Weights of a small transformer language model: width 256.
Each number is 500 + 50 x the weight over its row's rms, rounded and kept within 0 to 999. Layers, rows and columns count from 0. Numbers have three digits each. The size before them is the row's rms in percent of the matrix's.

# v: layer 4 attention value, 256x256, rms 0.05, rows 205-231, columns 0-255
# o: layer 4 attention output (transposed), 256x256, rms 0.0478, rows 205-231, columns 0-255
v205 094:621473477430384510495463449443425505372500535515452476396476560548492523451555476481448578444393398492444525438421471576475532478429429440448484468576543536513581514574535428533562454448521550419488484471513581468508534477584565470520509449513596528451458543513560507534501510487500517556465518505486478445457405476533502414445426476446494569552486493557465477481479527531481516463440515344604526465546515569383488503466462454574613409514459529506493530491474459550558412416508540435485521545459456433547444500478516467562530620517544421546567535493427441388632436508508535544598459486471488495575473471551534537446503467495575488483525485537492493468426532501496504552532506510569469594463479484531531475558493441467504440514516466522530449514532496535443563469497470
o205 100:388521464522545427555487474515417502573474487436517434568495437460497486555545540547494466616545481565596462526360567520465429578432540503456505521463511470371488482544520581461381522519559527554484511531588444539558546426503525501424420532515496512487510369527460453480477487475542432490472555481586492505440464513463549550494604526569581434532536603552459529573535461511453465569514545535509461529470509453510571603531492512463471558518586476542504510490471528493545536593532476482522463445443517641501423519426496595544538523486465517488445449489561536485442441492530514548474525489492397453453474479511538499538492570578478405465477603485523459551581492426484584534524572479411482506559617496608457439469477502489540481492441474561415488528499466441453513512480489
v206 086:545527515499507417521469524449433447488500624468552531460442535510492510463459483519482429407431581499502458446382559533446438473461527470519441463470496439431540460533505524480548457455499471632453519463529478507454406495423448545459509511496471515503571513623537421472556463532417510549594438502535506494459521580586474495541544570458574523439479503474508581542554557538473575545593502438552558460501500475535520557496545546497547505475417471590510553440419461563487512558477520426471439563349518458513546501572441531517536489491461479358427552422544554459512502483584527504502488498411546437526551457526459552440449512527545538546448502537624522529561561511505543571580525399536487482526531544498445424507483548466419616520505540439521453419501462494487538544598539
o206 079:475467519517518552438475507491499575438385394455487515537600490512604534517570475441418483524525467452535629554570519516494608542481516531515485535489480531495524567542461527525483461545511473510481474573449508466603538461579489490487480527530447509413474496453438518537544486570590415507393523520436605496527441393514538519484474405551475504522429476592446524464439473506510416518425535557541540540466558438544503473515522463506435489537517516531421422487475516501445550478514503486459520450508530585554502552484580509423449544512502418584536385535497535560496549527392456454497461452515393437500459494530575409489515523473514475491530522504390563419540428389633469521410497507418443490617557462489543492509419446556516447477485475511488566489444549512504524502376493
v207 107:392537477448512546507478566469444559422430440457374482499515497437526590510605548421486566463420467494519493564492547471534524473561477494482568582455543427489588576556400513511466544557486504633485451540489483430444531539510457469518551502575583493499517544569472529481501496478463443488535456533544512498551482492414509510461476470616507428550396576426482486550475517485517485415512524479403373538443460489484514523477445584505511507448495499409473464536474410598488438555453493491460508567560501414550577494488508446440443485520500536473488432495526504539545453488593564556529402515423564478615534488488485495531505491536513568457426472481474459494530543508539520634428480521549515495552442627454423616500546554545489613534477486502515465479464477471428501479559446
o207 112:584453523468472484485380441580517476505524559507567495556491508496550405458468533565564478467526554500476536529538400477436579483530517591586523540571525564482444474562585553392521474540433488481434524521540424520426493590494452507485491620552471569398458427436467501530494455498503453470482568512492565459509573506550510518471517537468475520409615473524444505517461453526538515597418532488505549414554559581488426443531514480565467555593524497425541506464537544483448524509469580466445596544509473459461464467506478578509446488515538434517464587516497464486473531458568472569533578399512482536486434557435502528482443448533526406471506490454612559503519469556467442427552539595433471465463496376435541388455487507450516466560511566516436509485465513500592498437398515
v208 111:575528469468555470430454499476495419438467480499436459472459511422563473541596532414469552466459415489475534509471450531477523372438504463499554599511510498508547506516519584462458500475495535495502508407562496576482570530513454507538552535483442474527513511534514459390495458521522487511504509577443510630428506472460512441559417601463578479461603502477493430452461503516527387489551633484537534485442383503477508425499612472557515336427501520522504580518514472550456558501482504464442498476493523455474630519439550422505512496518455525504592556429509607446499453486452554538399459517604524509569515552504473575532484430528454442567497451537476562545476518521434519530425494473551471553556469443503498506483502547547419519567517483485595536494529535485605573469472591
o208 106:507516498538531492612501525596527508508475492488518515499451494571466469501419468470477491530483509443514468519503454434532519514472477543407486534458441476426496474534454497494477495512546433620485453552458562467596546490538537443418434510623438544478492520428535424562480577517513511537508498488530535468482498511517475520493565405531363606521420511407480537618570461431518538483399458591514509486635581478519530554507452492452489646462535544437523387483526474535545454512396545532552490491464519491442416497479494556515498562438547443414441371548419517531486486513530504467526524495408494519473512452513500541484443502478499564441480567504539389447416557604529556510631497566490529461516564455482485453454445486500546581459489561483535417478479484551402554562475454
v209 103:710497510452576527524622424492488437469543447547578387509526458521551414461480483588547506521510502595475546532484493492497470490459481536589472356496501574514551557445540559520535584451581508462409505388575463496504539465493529447507435520461517501542454481498460436468424452464513529424490452477538457531484460567508463561562525505406463514524403559610480522538506466589451542536488566490474589485509546531454496498420561438533503465435366569455549488466462500442548600500466445437483521481490436506546509453507567450567526498527572571493468453505424523549522545528509393473460546493492463454493442443557544487430482535582436480515432541506487472454446449484573488508561525455581525470476514531493543500565452517407530490593526418528427467451469477521522526438467511
o209 108:475456474416508496471512564475460529500453480411478577485528538500463553539494469425449488491534496468428512446517556529534564545485572449464458467484536459435463475511523421464497458504498548500451531522577548630500472512532541420486541452473476511562608440471555471463513506449505443452474482394497501534422520427476546423457390510497463419553447407429507470504447473419520403541409459607511443537520493369525509474601511541459533484435583515528513548587512453541561432456509537502490422508441507512480548561506376517462560475607425445452467515461473473444490483403454586509516490431497517491523589531493542454550493470439547545481583507521434487512622538460567584568450541469458487579566508629502441500425571485511444429427504474516588473538510465389464527547457486
v210 101:596496578528481416513535466454481422499516517458556463484490500575567494514438482536546462450527507532482411429486459503556429569511452420504478384551438541508479525474601435508587554521467361546497474531507512494478491448445562478480427581488448431448437552573485519505534510438419454528586492524478392393452396502452507478383565493462480451546435533463419575544539548488468549534498518570455443461558572544538471497474480566458496489517430523467551495446425541660533438582598464527614473564496494472515565443513537489533511528437489530468525505390461492552441513548558487516440493498425484493464476416488522504574544601477497539490409543549442492463487515490555445501614502522597584454497542541514466516547507520419558506486544550620482489468487473502500504486548547
o210 105:480435509519514570470563543476464505507449548515516586595580554390515539529540509431443510559515477585575530604488625463378636497494503546537540414515549416443486523534501456464473453477463545440516524531538502554524515518507460532544451513521529521502528434531458440489517487474538547418529542427492481496583531486464520535579453433483563528439515467588589537453454535526482426568462430405490489579441438435500481539497541520581530519552507450590515522563481491481508550511521561495427515470497539476548490552456476488563467460637565458525498454555496486453455486386444507547550467456461461515536498594478511438496557472536468374455498430520451559532540599373520449437413448407446410589548473553460450463551542479605510415510523472521482537473480535480473548514491577
v211 107:499497430466575473406444452467491386530526467509585567429509506458420534338523574525421521468508460547477556356450460509532457540496544555540545438542480444565560501481508452473467448522569520515503482446596515477545555460512448522506447509435506587513547556529488480526577474506520433452557424492516431516527504443480448527492469592426560509451524559544513469516487536517470557493443536559457391438568539583512498475521584502471535503511413536537507449505473446567490600523492508523521479511411512479525587565529488504536474576546499441483455496543493520505491447516540521415567404513524550529456557515520514479452506532601517444467515515484536506536430523506470428514589492485545394609588415579372484464460558475400423528482511520566577463435455427511583535379514570
o211 108:486366494562453541527535506512526605477524463494463543493493560527537479530500536436518521560554578567499535610491624471574595535433472448481539527567476627418473500514536533507497588506471544548524555509449556530458499581553521408488473486492511434476572395472556426547603488562576516529477442481514484496443539467491445440439442492579478500536451412534446568460505491413559460595524602499522501567442474466501466522444552545551475442427559470434540451548584524432467424539479492384428498448470542510546465545472489577480542416460567526563455454448475488480424529468534451544520449464501536474556444459489511531493495501597533510535496493506484554440577507552582525530505560519502444555528600447529538528470483440439484431497494553526447606508535626566455506567414545
v212 106:395481474452508534502451501498501489576580474535438504535572498463476473447483547588536477402587551412562476475448525546555443498483566519523485410512526460402482478495448519441519432452520432509542630458478490477483496526542488518512459513473456585484457392490470470415561577633536544483495469485524433455504585463508533468488614523495468491475533590496505422437576566545574462480455444586454543503502480432518506525541547514518448546602557467544434467445642523507495477562512544433446538545443469647490485511505518546430432499444439538482494446534512400486442499459609567524579467503556570447606503530442503452496462497497526578488524539443478582500434526488492577482503492463402590545580490466401425528493453491491505587510581548507558541528464567516501516544527473
o212 115:534462475484527541468490462525511554444528483514621475449407473521421446420561442544454526486508563488483450498550487547447542583450471483466487589479484576564414537503483486572508493553507488485512441441425586471474518413513482522478601431481539452456506608578548537625508501533638554556523472512434484560441491488549517512491369448461580503520460466470535487432425490461519451560550517453521500518540519613419489424548458462431469497476375537478534467448418451405401501482431536500544430483609553505453520463527516444470493484464471533494466511588508580477620507695504464466515487572446455493466473485499513497485527516513507489575481436460468410495485481455610482530515449521552515429470544450510556447475490549576513477523428540450460498465444576561530460481510450
v213 094:495564436490455439480461395448562505495484531407436549520518487452430535542522439488470456432524468604473494384483499543498437532566429508530461495521522331463494530439478494576520376532470435569531556508522539393502420487398443466469446546465556513509563501562448538482501548527538530500457517506557479458536523464585485494495514519471484368475419597498472442409469554558494420477409484579491554521536500590431503584458549523595462457536584463487497454427501513526520516480495482402504524517423483483522370526472504529613423541432557403387505506544477460500494474466471577492468443497534485489508461535551591503464515447524525482522476484470452393476475517492519549473504408500529527533582473563408450491479492468534457482518474557485468607520424564411474471467541435
o213 092:602470509518585524550476522522447561535517476470509405472516518495454485458536580519543510555545599411517497495417494567473540519349520522504556529514519602612417553608530488454530561513553453472492474461465506469456622466518466551513539530483529508524461460488537477573491491553602526528552552491442559583477542508481561494431511395527590492534587515547581512538479462370509474476599486430418480500471460487444500462510457490437471490452462520444478498448503490438438387519499413486470504449551510509545503496442583431418518478500479450600448452536505559511471530590603494453485568595497509429549487469443477488557500480523501401499502517481528503551558464478600419565535580577399534506493516422556526422555486505416446411510535505625481490458505476495549478468565517
v214 091:396473583566487423465521468519554537487433523437495506441491565398556542537508516474487519478452557486564529475494497452471467521479554529507605561503474520511538578482511545500588542479549500560477552496531439559510602545466566496599520523504493531550496502481488417490425419511431524555529439557482559521512443561357505603491484471619414570486485570532546549578585505397552441410541563512557521547458528551483534403443457433512471395548505530499548516480453437551406443464493451557517456481629473476446584458533505404365442500507558517483498569573530574536516483473467445432464468488441490487493549472539463499462485493484483425435393507514540491477459536492444432592457517382498513504529564501545486422495433521450507504539540413480472433491495455491571403523510499
o214 088:594496485390603569452539465487484436454602410468543528533531497533516539496485497530442503536553403450420485483629447450539577451480525412449520479593442450443528469465485572465466485548433521478457478507492476440563429511557537496464489576550602526492539502443609472431506525458411423475472556462578501441505517461561512541570517477354491594490585495523450537487478550528494551532399515525501473451530480463451404454505557654472533571556528511553471498579539496528486523468519583496469517537462470470469408480522535517511558543534584441512585459440504416538521479563473470467408506414548538562553530443398479547530555457511460520500464481507505497524525439494453500441570472540520465499487484448457523550454549494532517608496444554462506466598546443606472595477461490
v215 120:507476498491477528438481574491506558435519505485488451419529523471493584424479501569508496403470527436517505491566528520519528484540475407510535547520587435507425522454401512434500489506461531509518592497461489476537467477626412530532542451569541561417454470557489594441527555551589519482494464529500507484486533420448475444483456453560477499396503570519534405465442610468454430500430433493437544483609523513397428422427449507557563518491597507556525442499535431513527582453525496524478501535483535496512405551426507333449545613419510437457524535505516433432496460458522533608472508514469548481642470509517496484462526443534530527556575434452512503509491526494535560529396437478498529550557487471485468445520493521506481533512490434565552538472422520463355549540477419
o215 125:533497482524573503507534414516489458518509472516528434459464461470424447449498547509479498508445536539476470500460443498453518521487473548401465509521465507502544510501482464535546517568490472579495427399413543488446575491443557563482556518492511495478494485544529415627511451540535506489458545486479518583517476492518603520519570571460600471575525563506527521499492447537453566482583598480455433417501570635549441534545457471366414512511511528480500523452477598385376432540475440506514545399546468545533542521426576566365600491471436514537443429524554534463534528623606444475516486507477455413410486503474541514467520524470580430471419489503544495529541460515512408488537643540486472442506502440521538525547476544515489457533447597490480517474477532444573418514540462
v216 100:506536585576532528492488471476526518469460501597503469531489504470607457498532521481342531502446438510435443502429457505502489531425573502548466537432436553478518541461475590522524489477527509485461524454452468507480480613436536498478477497481366451393518517486426434497421451516499545487442564533416492466516423434427533586621553431520522549465424547485436429507484385441481444532582524541585552529547442432492522468569484494495588392504585501470465566563524484516552586501456525472576479448532509577463579473464495487441503484465583505456518447469545556476495430538511471469472477501562487383520553455499498580475478435395499446504436463479448529458525524504502536494425600464498449446439477524567497552538460491575564446475476475390470456553486564465509370594514481
o216 095:483483437397462484477580562509517466379509490495490559551519395486469533509507528559547454530535468425512576473599416482491471470459489470376557531494559416575484509514413520464539508567430433469501402517529496561515528368508458507477548485575579519460462490425556559485557490500474464511456442536558514532436502512534514443523435480474485492541552550447533568572517450572466576416465538514463532479499557555520501517489499578535496575535567519562519487392612470565511491461469495552571422530498417585484463465487479525513540585436513528540509512480391509572487480464487555491477547390502565531443528475570503460476505538492451513483634523532523343465470543482443482487511410456378541462524454468494520485496529531444438548493478508475504393516484428533460608398384476
v217 107:524505504558555509535409550493545466452469495572487596549500570458493488515521547498463385468468485490497458468498593553491486481476484558562572442445577498472485544485460549414513492532512478526568498569507511437507505588397409547486549607504479542506582496531423512489578604580504468450555532521482488491570578489416489504652486460561572442485511503488506468488530446480534438501561523566398496501486518412486497456614470558493517473496594494445423448527488406527532441532470548585484442497423492572472504514469484657451483418449427496481526473607661562531510404468476541459476568490516654503547505478459470451549496463456466529527508425498481447498519496501476533554480523449599559490555517558513439494445426548484494574499499477491535468544484548444489541566585556
o217 112:542491555476545466472524500522486444525500483608533432421503476463543512556516476499500477505512558510452511530576408483493498485597507489463501526535445478554538580591483544489562488547473457499464440392500597471473543362520551528467532413497499444424436504512530445524468348549527514493484462542473549559423534453528468460314496424458483572466460517447451561479434447473461548455473542444556554429523465541508466483434556488537538555491423555531551408472485532474431472428457503501472570532607486491496532502543583437455368504382539530511476530480492538652411577555523494562481494454504520515489400457444526554484505509483443508481471472461530515469490517569441389450545466482469487446431451376562513504550502501478508509447494523518473450458460563604576493421430512
v218 098:527454503582515559446577515519563510399545579516473506492519469540554568456550467456574499446494438476574466422474441494575475543443488513521473578453551544446554492454499515428556484480477486430405494595572511520603444551498494632541526468537476481430538524426517477548497518494420458486555553542464517478431451469526512492502478400490491454450446514501535510481598461463504442476550470542430538523517491349427510569610415498489521543569653463535454507395536504521536474535546577519511549427500538502594609506516479591472475527527491578459511587477406471540419475547492509583556435506541562489539450499483462472434517494417518427519482497570566495531540480508443528513475472568483569543470475462527525423569431622615546532470490499509477549500523582503510549605539471
o218 095:484522495435541439517485511476430576434540491536492488486557435522417519521553518541497449525491489465575509500537444543563468558461503435476598514525498398483473564538392522543474468412487499544561463460509514429499566405415466489464498478460492493521481504587434549556452475487604511418408613498579500520578488559503474556566593447477486435474511567576561506512450485530508573466436453425511577468533504561526531468487562540543512510457478398555570491467539449480508538441535470488457507572546462491404526518521592440553532496425500544587602448561563562505514460527435524410464575538489510480497442546434492522438477530593375545470512515456513479474476486535463451463480478416402442387481530592547521457483593460515488520507501594440552461433404391460495443428437559
v219 104:437509469585538525540537460540514510583472506473590471533518488411519449515449402488549417605497467486547415535506573398466587485503573518480553615483535445502412474579361532510514570485522540522493526438449485519501489460431619459534560451540442483496459447492475464469455548509453467434381536492529518477433524573499505528437524415505459522564578474487509475502539476500492580468533455547505533541399518445637502519430508454468465524485544489474465482512492599500494381500466451481526586496504491550554485428492563481483424377567477584472416463521501550472480560508541515540496510516483492471507468414559471494520436598438436471430427478424510528499498528504477494460483521558430547552384470452439508442502417503590489586527488523372539527481554506606438495579488479
o219 103:573526482397510516454461492474453533481459452516500400518502470605419498488434482549519575480502454476401531405507411522532457440452412562471466421510455483507498479397557437486462416531536529462543464558460539478480462502544474526390531561552520516532467542438551515549434430503500562556526417575392470472486450469456521534648457569444473454514492489450552484494437499565465480453489494483528552487554488524468517490538440435551489457542419512528533561558444364548524501542519571574480477488576559444459582461542458405648518499561431506503584519532535503478519470539412495424511534513511501536486502589406483472455526441419475487554486408598475429494435471507464568487509413446559537478545478583512461547473547556557534530521540403409514509524424559420533493511476455
v220 097:405467471424437593503457430511506491515462475531517422521490568571459540377571460520544556577609491462502632541584499483475525384576480515561499531572626489542436367526474554521429556501581527510557574476483483444533566462546536493534589483480468445502430500472429452507576523477577497552453483464488494577449455459491496491502498532462495538485568474518490493446504529478516494450554521445429418437440482564514493447456574477511468560501407517478518536499523476461490567410505390468517527469591558467484548548508441500522451436543537547590535488480522435485522569476546527498474490519480468541490562633481580497506503492630466549501415433543468638519574485513506501462465515465463501556462495547499513432450522477476464592552601576534537542514557472537535459430453605
o220 100:558491501548496519518526528463560516571534491502435530375535406485520418606387505516479509419473515528479413435463495491496500527551490470422432528469427579497470527442588490500529472525494505527530536485445528439432411582534509443549455496496569451502533475479563553454452550497480472487522468559487464430570519519488465512490419549532441478462482443422443420540509427525523558620536513533524514516564511396497455460525391458496533532490449535431503466565453502457504434556521530525567446559378464461466509461520506542479581539489400437373489502536466460490417565558518453524598446517483533467490557518483498505538494542517567509535496486422522485532394447626415570553491537615600521608482516432485488532376451555504511513480431431449489548474423484489517470549628464
v221 105:608517521518479468487497478478490414434493483556437501490573469526506412476590576569569481438450467455484436509492483529527500495428547440564570519474527554550455481500488449488511584492421533435551455513480573543490505584463485516482556487607476501504579570508461630481507524458469432498626531535482451449473508512509509435535477456497469454522535447491486481454493688507520602545506543580508476557541474496547506462418484529474495390521522487502558404541508479584486351520506529510497543513483542429506570472510532441413422453496465525348476454450516488477494488509485481532567607493515455589462482387439480519593544518416512400444523538523455505531551484494506474599504634583548499520498576487423513574495464484416445477507527543445514524484455497492519545596545554
o221 106:464469541588452512509478518478424549519439555576533440554479585461559502521507520521519528562482548598593468567561554539403498460575446584441430494589495398440541531535485535474487422462499561555513488530517525473488548438457544501442488452563417527498436437505481421530485483467439508382520523470513509534438463532476488553482520562497459566426467616516533574524525462454575493526420458400433533494538436494411518546508446435529519553404521530531568578401595549477573615489529513513406499423485527480445527514478454473576436552465584459565489513575532576498545452401460504538475480490438544520493473634480564463508499524474417501484475448545527437542428553585581531432574387414515543452536502515460479433527536471554560443535509496523473444452496484539479539469496511
v222 109:532517475535637543492551473480533510489471549549498430525424437542493403513423475509473490496448533518465517536469543470522474524470433515557477457538501555480609527425544487458534595479569556461387458506682529465530521510400615488506464504506572527523428511438530373521419466409478510525523506480450560451516551503527535560547560532579545563523447479508540574590430552509470556517460496451569578557474516527495501561515476371575489503545406509434605509557462443483503539531445449578538502416620523444461494456464476532466476394484518505531536465494566467569504498471444449521542598487398489471502411468560486464456547481563496483585536547632490470530501480503498544458454507454517577500533536466470551535551506478436462471530393458462486481561476440548451550475448472
o222 112:569466558462472405464542526519499497504475478478502550474590581536483555508550511448531454452553432485475482505530508534470480446575554499417554467478533473515450478577561533437435494483500465553393519536459551508556404465459500457496501536450481467531508473513535571436425435419466471500448512402556454439468488536442487457517463538506422472489424457477345492469610525548515358528388429587489411485497549408498528487481471507456488477447529513558454594547551583517645493417481495508471498544465468414549486534538486491463468576520420469473424574464496502482538488390533515471505433496528504545485583576436506608468404501502441630511512480409463531526557507472522546467451523465418409519500467540448456476483504468505457527392526531537517468465542412413582498559466440
v223 091:451498511352416469502569451552441564574546489469518471467495537442504545503497385491522492562473542537430539456486503500434506467598459494461473429567565395453419425561522451570447535475439456553572483362432501485437508420586470456489485506455585458504404507544553474444545465485513520536389418494571584437525469480521460493453635532524407499560432582520491451493456499532496527442442493509619470447524589498569517458464619555444515544484439527493577524489438478516476461450498489522478573487506523437543471468523499471636464498528518501612499462501474443526553582516498452505556493506552459466398530472502515480478605464486503529475474623457596532482484564503621473564538463565454514529454555466436474541528535449462472480513444526507517518518527508481480461449495455
o223 084:492459514588496569476396516445539519529537571482486400469508462459490425421484504530473461489503441445487532571438461426469542572366537486468522416523552556467499458463546521494503434499534495449438605531537416466528515567557519498501490562458469611476512506472499557520462561401521508490541572474474538480556537502585532513583432556497521527442541445458513473462477534450527521537578564528445417531420454521451522405525420458474475418593432542472444510615414533531579498540509475512562383389505521612460470511460473524465597504551429464447535512492535465536483405486534499535616481630495484448523502502584532518453568471472538468554487474586479515532513443363563482545519525582616538539553497525520515509506528600508537528522562406512480516569469500497522451521535509
v224 098:563602546577489549504502465525562506472519563458524529501482450523579514530394506509616490475478521507560497508580529510500548510472453512588490639461408584487448479503490551530468586505394465433428515533527485499605499491364518546492517520495457509501558569546458475443463551518531476471520494594465486535464372585486524537560379466563552464500431511457514536474560463504457530567531418500417543571531515495486481540530431537468485508520581510488530473466490609455464472472497465557467391484522479537517620492494463507455511464506535537521606617556491542596431524509458413469489534526538559485530474429493447433473448542456475500478477448439542559498494540508486466522482413582569509466409416581564523422569411621568567411490473419485469483505503520476469502584523487
o224 096:545485526410527461482589468499473536513448498528432480509541522508487506524520473472466533485504374489460485440546443432568503636596485437469534439513569408462590567513430501512605411506513551533502489499453522490471550558459492562511532502466475469572451457523429460518487454511501450483492576467553537559631561460493549575523598496431437524510490530521573558504473519504537553317425441470448622475506490485503429507518517447591560491462484504501478551459452328566459474510564492449491610553501502422525480494562537447514520478476524496537517478491534505580475511494468597476382583458503524450437466491411431492530584504505505467443527415567469467494455440533454431388495526460483494465475401462572505530496506461554448534483500512570541525447510402418486473438459510
v225 118:502464470463501521487478459503510555474609542444511571467498497550450561537373410519600424398584513512507479496537517482506531379542442462468478489566525369532415499554464452480474547449491580460542520435414466446545534435629510472520526512514521650399513399541528524557406504538490473512517483493512549467427523448516517515465531480563432525472494409498507466478517529462559506518410411525443591513548576387452492477529381638535413499524544468550528534393459487438556465434451498553551542538438486448481444504498479467496543497450459494482529501473494445417369575445497526458472461509448527516468531464486525516533539429388517477500505496470486455491482524501545486524556409573437535454484531431581530453466554548490481449517488505465564552537547563525418493510468445
o225 117:525541457551500390521514507484542472506503425440524358438519434441409519411496459513423513536455508523495547403465482513524520583457522579419478458450557471465547512455488496620493419497497469461503489473499517458466510521499556604503512430406531447521499586512498528522533467515507473413493550512472477530558493496477558467485490519484592434599516631478624505513546475537439563425582500490478410473506441541511499495485428449460515479476353552541418482520427512477590543492537481514506466450582516568513580519533519500435497501408467531509585416485621511546637497609487465486567596580507482408535479490515520481460557569532509468488435426521492526526568518379509485516431579499608509489531530461499471567528492536562544528480501513453496476449490501431564461534598515
v226 094:462506457506474537430644469530400480559521490558433457493563578587475515493469462542555334469464492457500465484570517456553555485535411452520510559496522414469535513439454485468507520500455453523531474588430551471521505504523603476540525557520505451427424538548504552521470464501547500455554485475502477522454466530485491496555563467571483513485502585562495412473554488447469539535587457595502477535536549532457482395428496453431520573519582548468539491398466507539517465548541524505513558478554450495416482525485484525451470505537557541595476510521435530606546531496460430514612486512582577548575451526461508443572468587451492499498490429572522543393519551492518528559456538475495636517401470481498429475542428612491523412541547517530552537525459551464325506493472550
o226 085:457492476470531488440498461480569491477472492526465514492466489457549480497442415477616508477476585536463456521539487412498521518471558460432459413560456567501574510559499478495575369362516540453441550498538462507494521559487388454497465558490509592455441487517433412555477445523466536397484597475556471501452502445538554494521449539485448405466510435539627526446353503647548534507474427395463470466497480570497537489507500506534520454446454559528456630610411503523453437496497469476482502503514600523572534524506480442504561447500420510505476528553527469394501492575508538452526583459424462515413580461484514491444500462621494537550508510489498504613544488517423407524492528536527439462539530548514564454475516464507505557423448475478510402463471432462514491496516457
v227 093:452562597448543483446527390525583595487437458462467535487500531428474598542582570491545561492439537525554464527568446497488533531547483490493535578429430538462493491506482593526478515490446465520486484581451503441489441562491558434479482404550601436596586615577401676557485513523520485489566511505465549490620488536516506477517427454546577408540476638485435448465501604503457432513481484497509433545454455503537534532466510587501468429463471542501571450570522478478439531400498453573515610551454499505496599515471515493473504495509604480442516551481432496487518547504501459475533529507496471523512466521448524523453501484380473546488495499474441511486483462488522485470479486572518471452475454604503500499376508485427514419496493526413478492486481620405499450488533479
o227 092:592480479641524537515438486510489448445513523547445470539544563522560448434543528538481525423431501475461506418508490493454407520540540471568433525574551501449459544515517493441549480526475482456560541469446419497396513550472457600528575521508513505504417424435463411528554564609467484452497513529456488591543539506606561507405525524447449530462535484487492557560478420479577604492509514470449547375550518513456511472520413512502547608469535474398527536336501526516504520561575465484497423447600441482536430452482482419546490537474525480543558461528500512595495538492564512506413533484455550513550531491478460478529496474607569461445454496524531449554522444608497437486567419484441561465465449412515527512553501496418502494536559494601486560488514378489482525533503532
v228 109:469547571514524570498590551571593507503524486501596450494536475505516440576390501529535479545559529475653529523617490415501486552501413503526446505542551597474384499474542571427486534509478498539424511514526565556550577465426562488545585444456469444481495471498374495453532540498505502549450512484494509415467414492459493462570441373482473500550530516463501427485545486475492487460454481570462478464530513490545472578510544486589593500520508493463501496478447580387526479415462458543480496438612493531565497547514566544547525366540525618510476489477388407507512579479556442478483536516435478566429480461510540527478527554484452511503366518463577502495479485493552435524608521473507520466472421564522537502516479415457531473577528487511491541454461434580453567524516459
o228 108:500493507481424505481499435446419488526453515518431506462556552479449519535482461527479488459462424549404448406476523540533579510590477534445462430457492422538462485423493382553605492501503521531534527454471355535449524533480417473434488490468420410548597498507619511469439442467422514413469441504472436549627564512513499490638487564485485507484521451425526529452430489504505559481558466451508517500534463408485423502519432463485500492480469473547553479495481421595461439525505513486561423525473490480502532429492469506510509557568478507520550595520510570488406489520466497503531502451523485498590472569456486494522597464409511508413542416508399504497470511555384532429457467508450471542464497517552373518476616619570524458426466458565533535514488463465554429535561544
v229 107:490558542486547468514485568450551483363465492494497509524477497432523478440525557375459425426438446543478611469402592492481529444464419517485469406527438510428475477477483512497456567533484489517493449535499542497539540540369373450482544507561605465503549518556551484507446543446519503511344470532567570626553464423484489592521477493543480497493508536470503563479410480497461455467510559532534477443443490591458454419488518465534537482474501480488515466512450463522467497498523476413475494396576512516546489515493542519584511575550599461522556470486489468541516477499471449553469509501459561473442519580541583510538547484583466466530427372511483424527544516508542575501387536476538436569589524500504500588585503456559555506493435411405484556440484406461467517538424517
o229 114:513473561506428505484418521499477444571426510543459585504527483591605485584547542515547554637527475440498458578550437477506489505513586512474514511513500520524494484597592530413561518579458560587440513493557502527508515518589497488533479591484403521507470434446514480514419430450484485517483507500539612503505569513485497437588596474439395539482537426533463387543524503455497504531486456474457490503498526529518542560419477498565464524523578542446526547536587540500396441482465465479533596509358445469458447490520519520467514492519485430422377513470491529480470513411580493506546466515509493534533485527499440564541470496475520480453574592515562563523456538565435532569581599580471515410429482510515537399427440568394438542455511508517505429516527456488475501420438472
v230 094:500505539511528498511493555499524475582465544564483500549502497496537495395501474485393523588524462557579430460489457496514466574493527549465483436467436597522449441508537470407506502501530509467582559412525508561510481588424569516541408413484446490510631463491494408435534413532483595579395540427462495374600515443437475464522498473523538507537481469486479456517495414499505505449488468496546524514479452511477503475414530438519576469465428521513484543546498513449528569530505526486580503484480472518534579481510432532557389562454508499481401471468534474372529492522525462541588530494406447398498556585527532520438479522547472440502416484577497533504587515511488497462469515422556611461481425473556551457501524432434425471455369626547537516502583482499595561472505478
o230 088:434372452549448521523577472569463486379475465504466518463508422512446547498460510518558540412543515487458547453501538598412488459488424367429526501534582522544463523433445533544504527548454387466474385529519492451478416447515380514469550485485578516512451536466531527505508536572552476528518419572471411557395501540583473471487428497498503489496546448476366500559494492495541461510511456538508434568522541416528613559486524506464469541557443498577498506434531620550536453496500496512540535512520499458460484498458511548456568474547452499546554489493401545620449517426483377485449381473574481522541550436509530506519523532461537503478566553430476491460417460497521585523478441555431411583538548531513447579510486526504507502446546460509457506509391493554514531533446528
v231 101:500491518434565484471522450485476477452572519433492501533519491550527512525511582558565567446592503473564547540562464402566476412497400479501562535514583554526509491528543485471495496473506427475505483454506516537532556483561534491592562492482571571557490492553498512531442463543477453586577463485505482490515510591530468492511561469520465528522487610530519499445502690523554530554473545505455457501506478547418521536426578486592480448525529561548544463457439463484468470474471451548490523513533422429485658537513538451456488463504550531458492561409356369527529594470497576505532486512496466580464470525448549487496483467541489528511338456550468551457502464505519467510524484486499584481528510596417462503471568486284413448552539470548536540494457478458507540459446525
o231 094:538499515577489498474442459444468524494510446520522458459547557519510470474489446481533527400485470553443461415502593506423583594504586548498406460513441524419475517486505505500519451492510565537459571494518500487450479576477460524452483491472405503423593493431556462512463571482498501377516527389554481543524509517571512452407417515495538456496507497479489535517483460448603456638483458471421463430605512411448436491529424473358521563407471513456462436546445557492552555541478555486377452532428563448520475442507459505480447544525533411521517451579566631484557510505500508505555490433439497394527540490458528503563554543601459538467515483464443471545541521571444487566546544554500452479497557447476515472431514499603514484467512554525572472456555450528536523571587583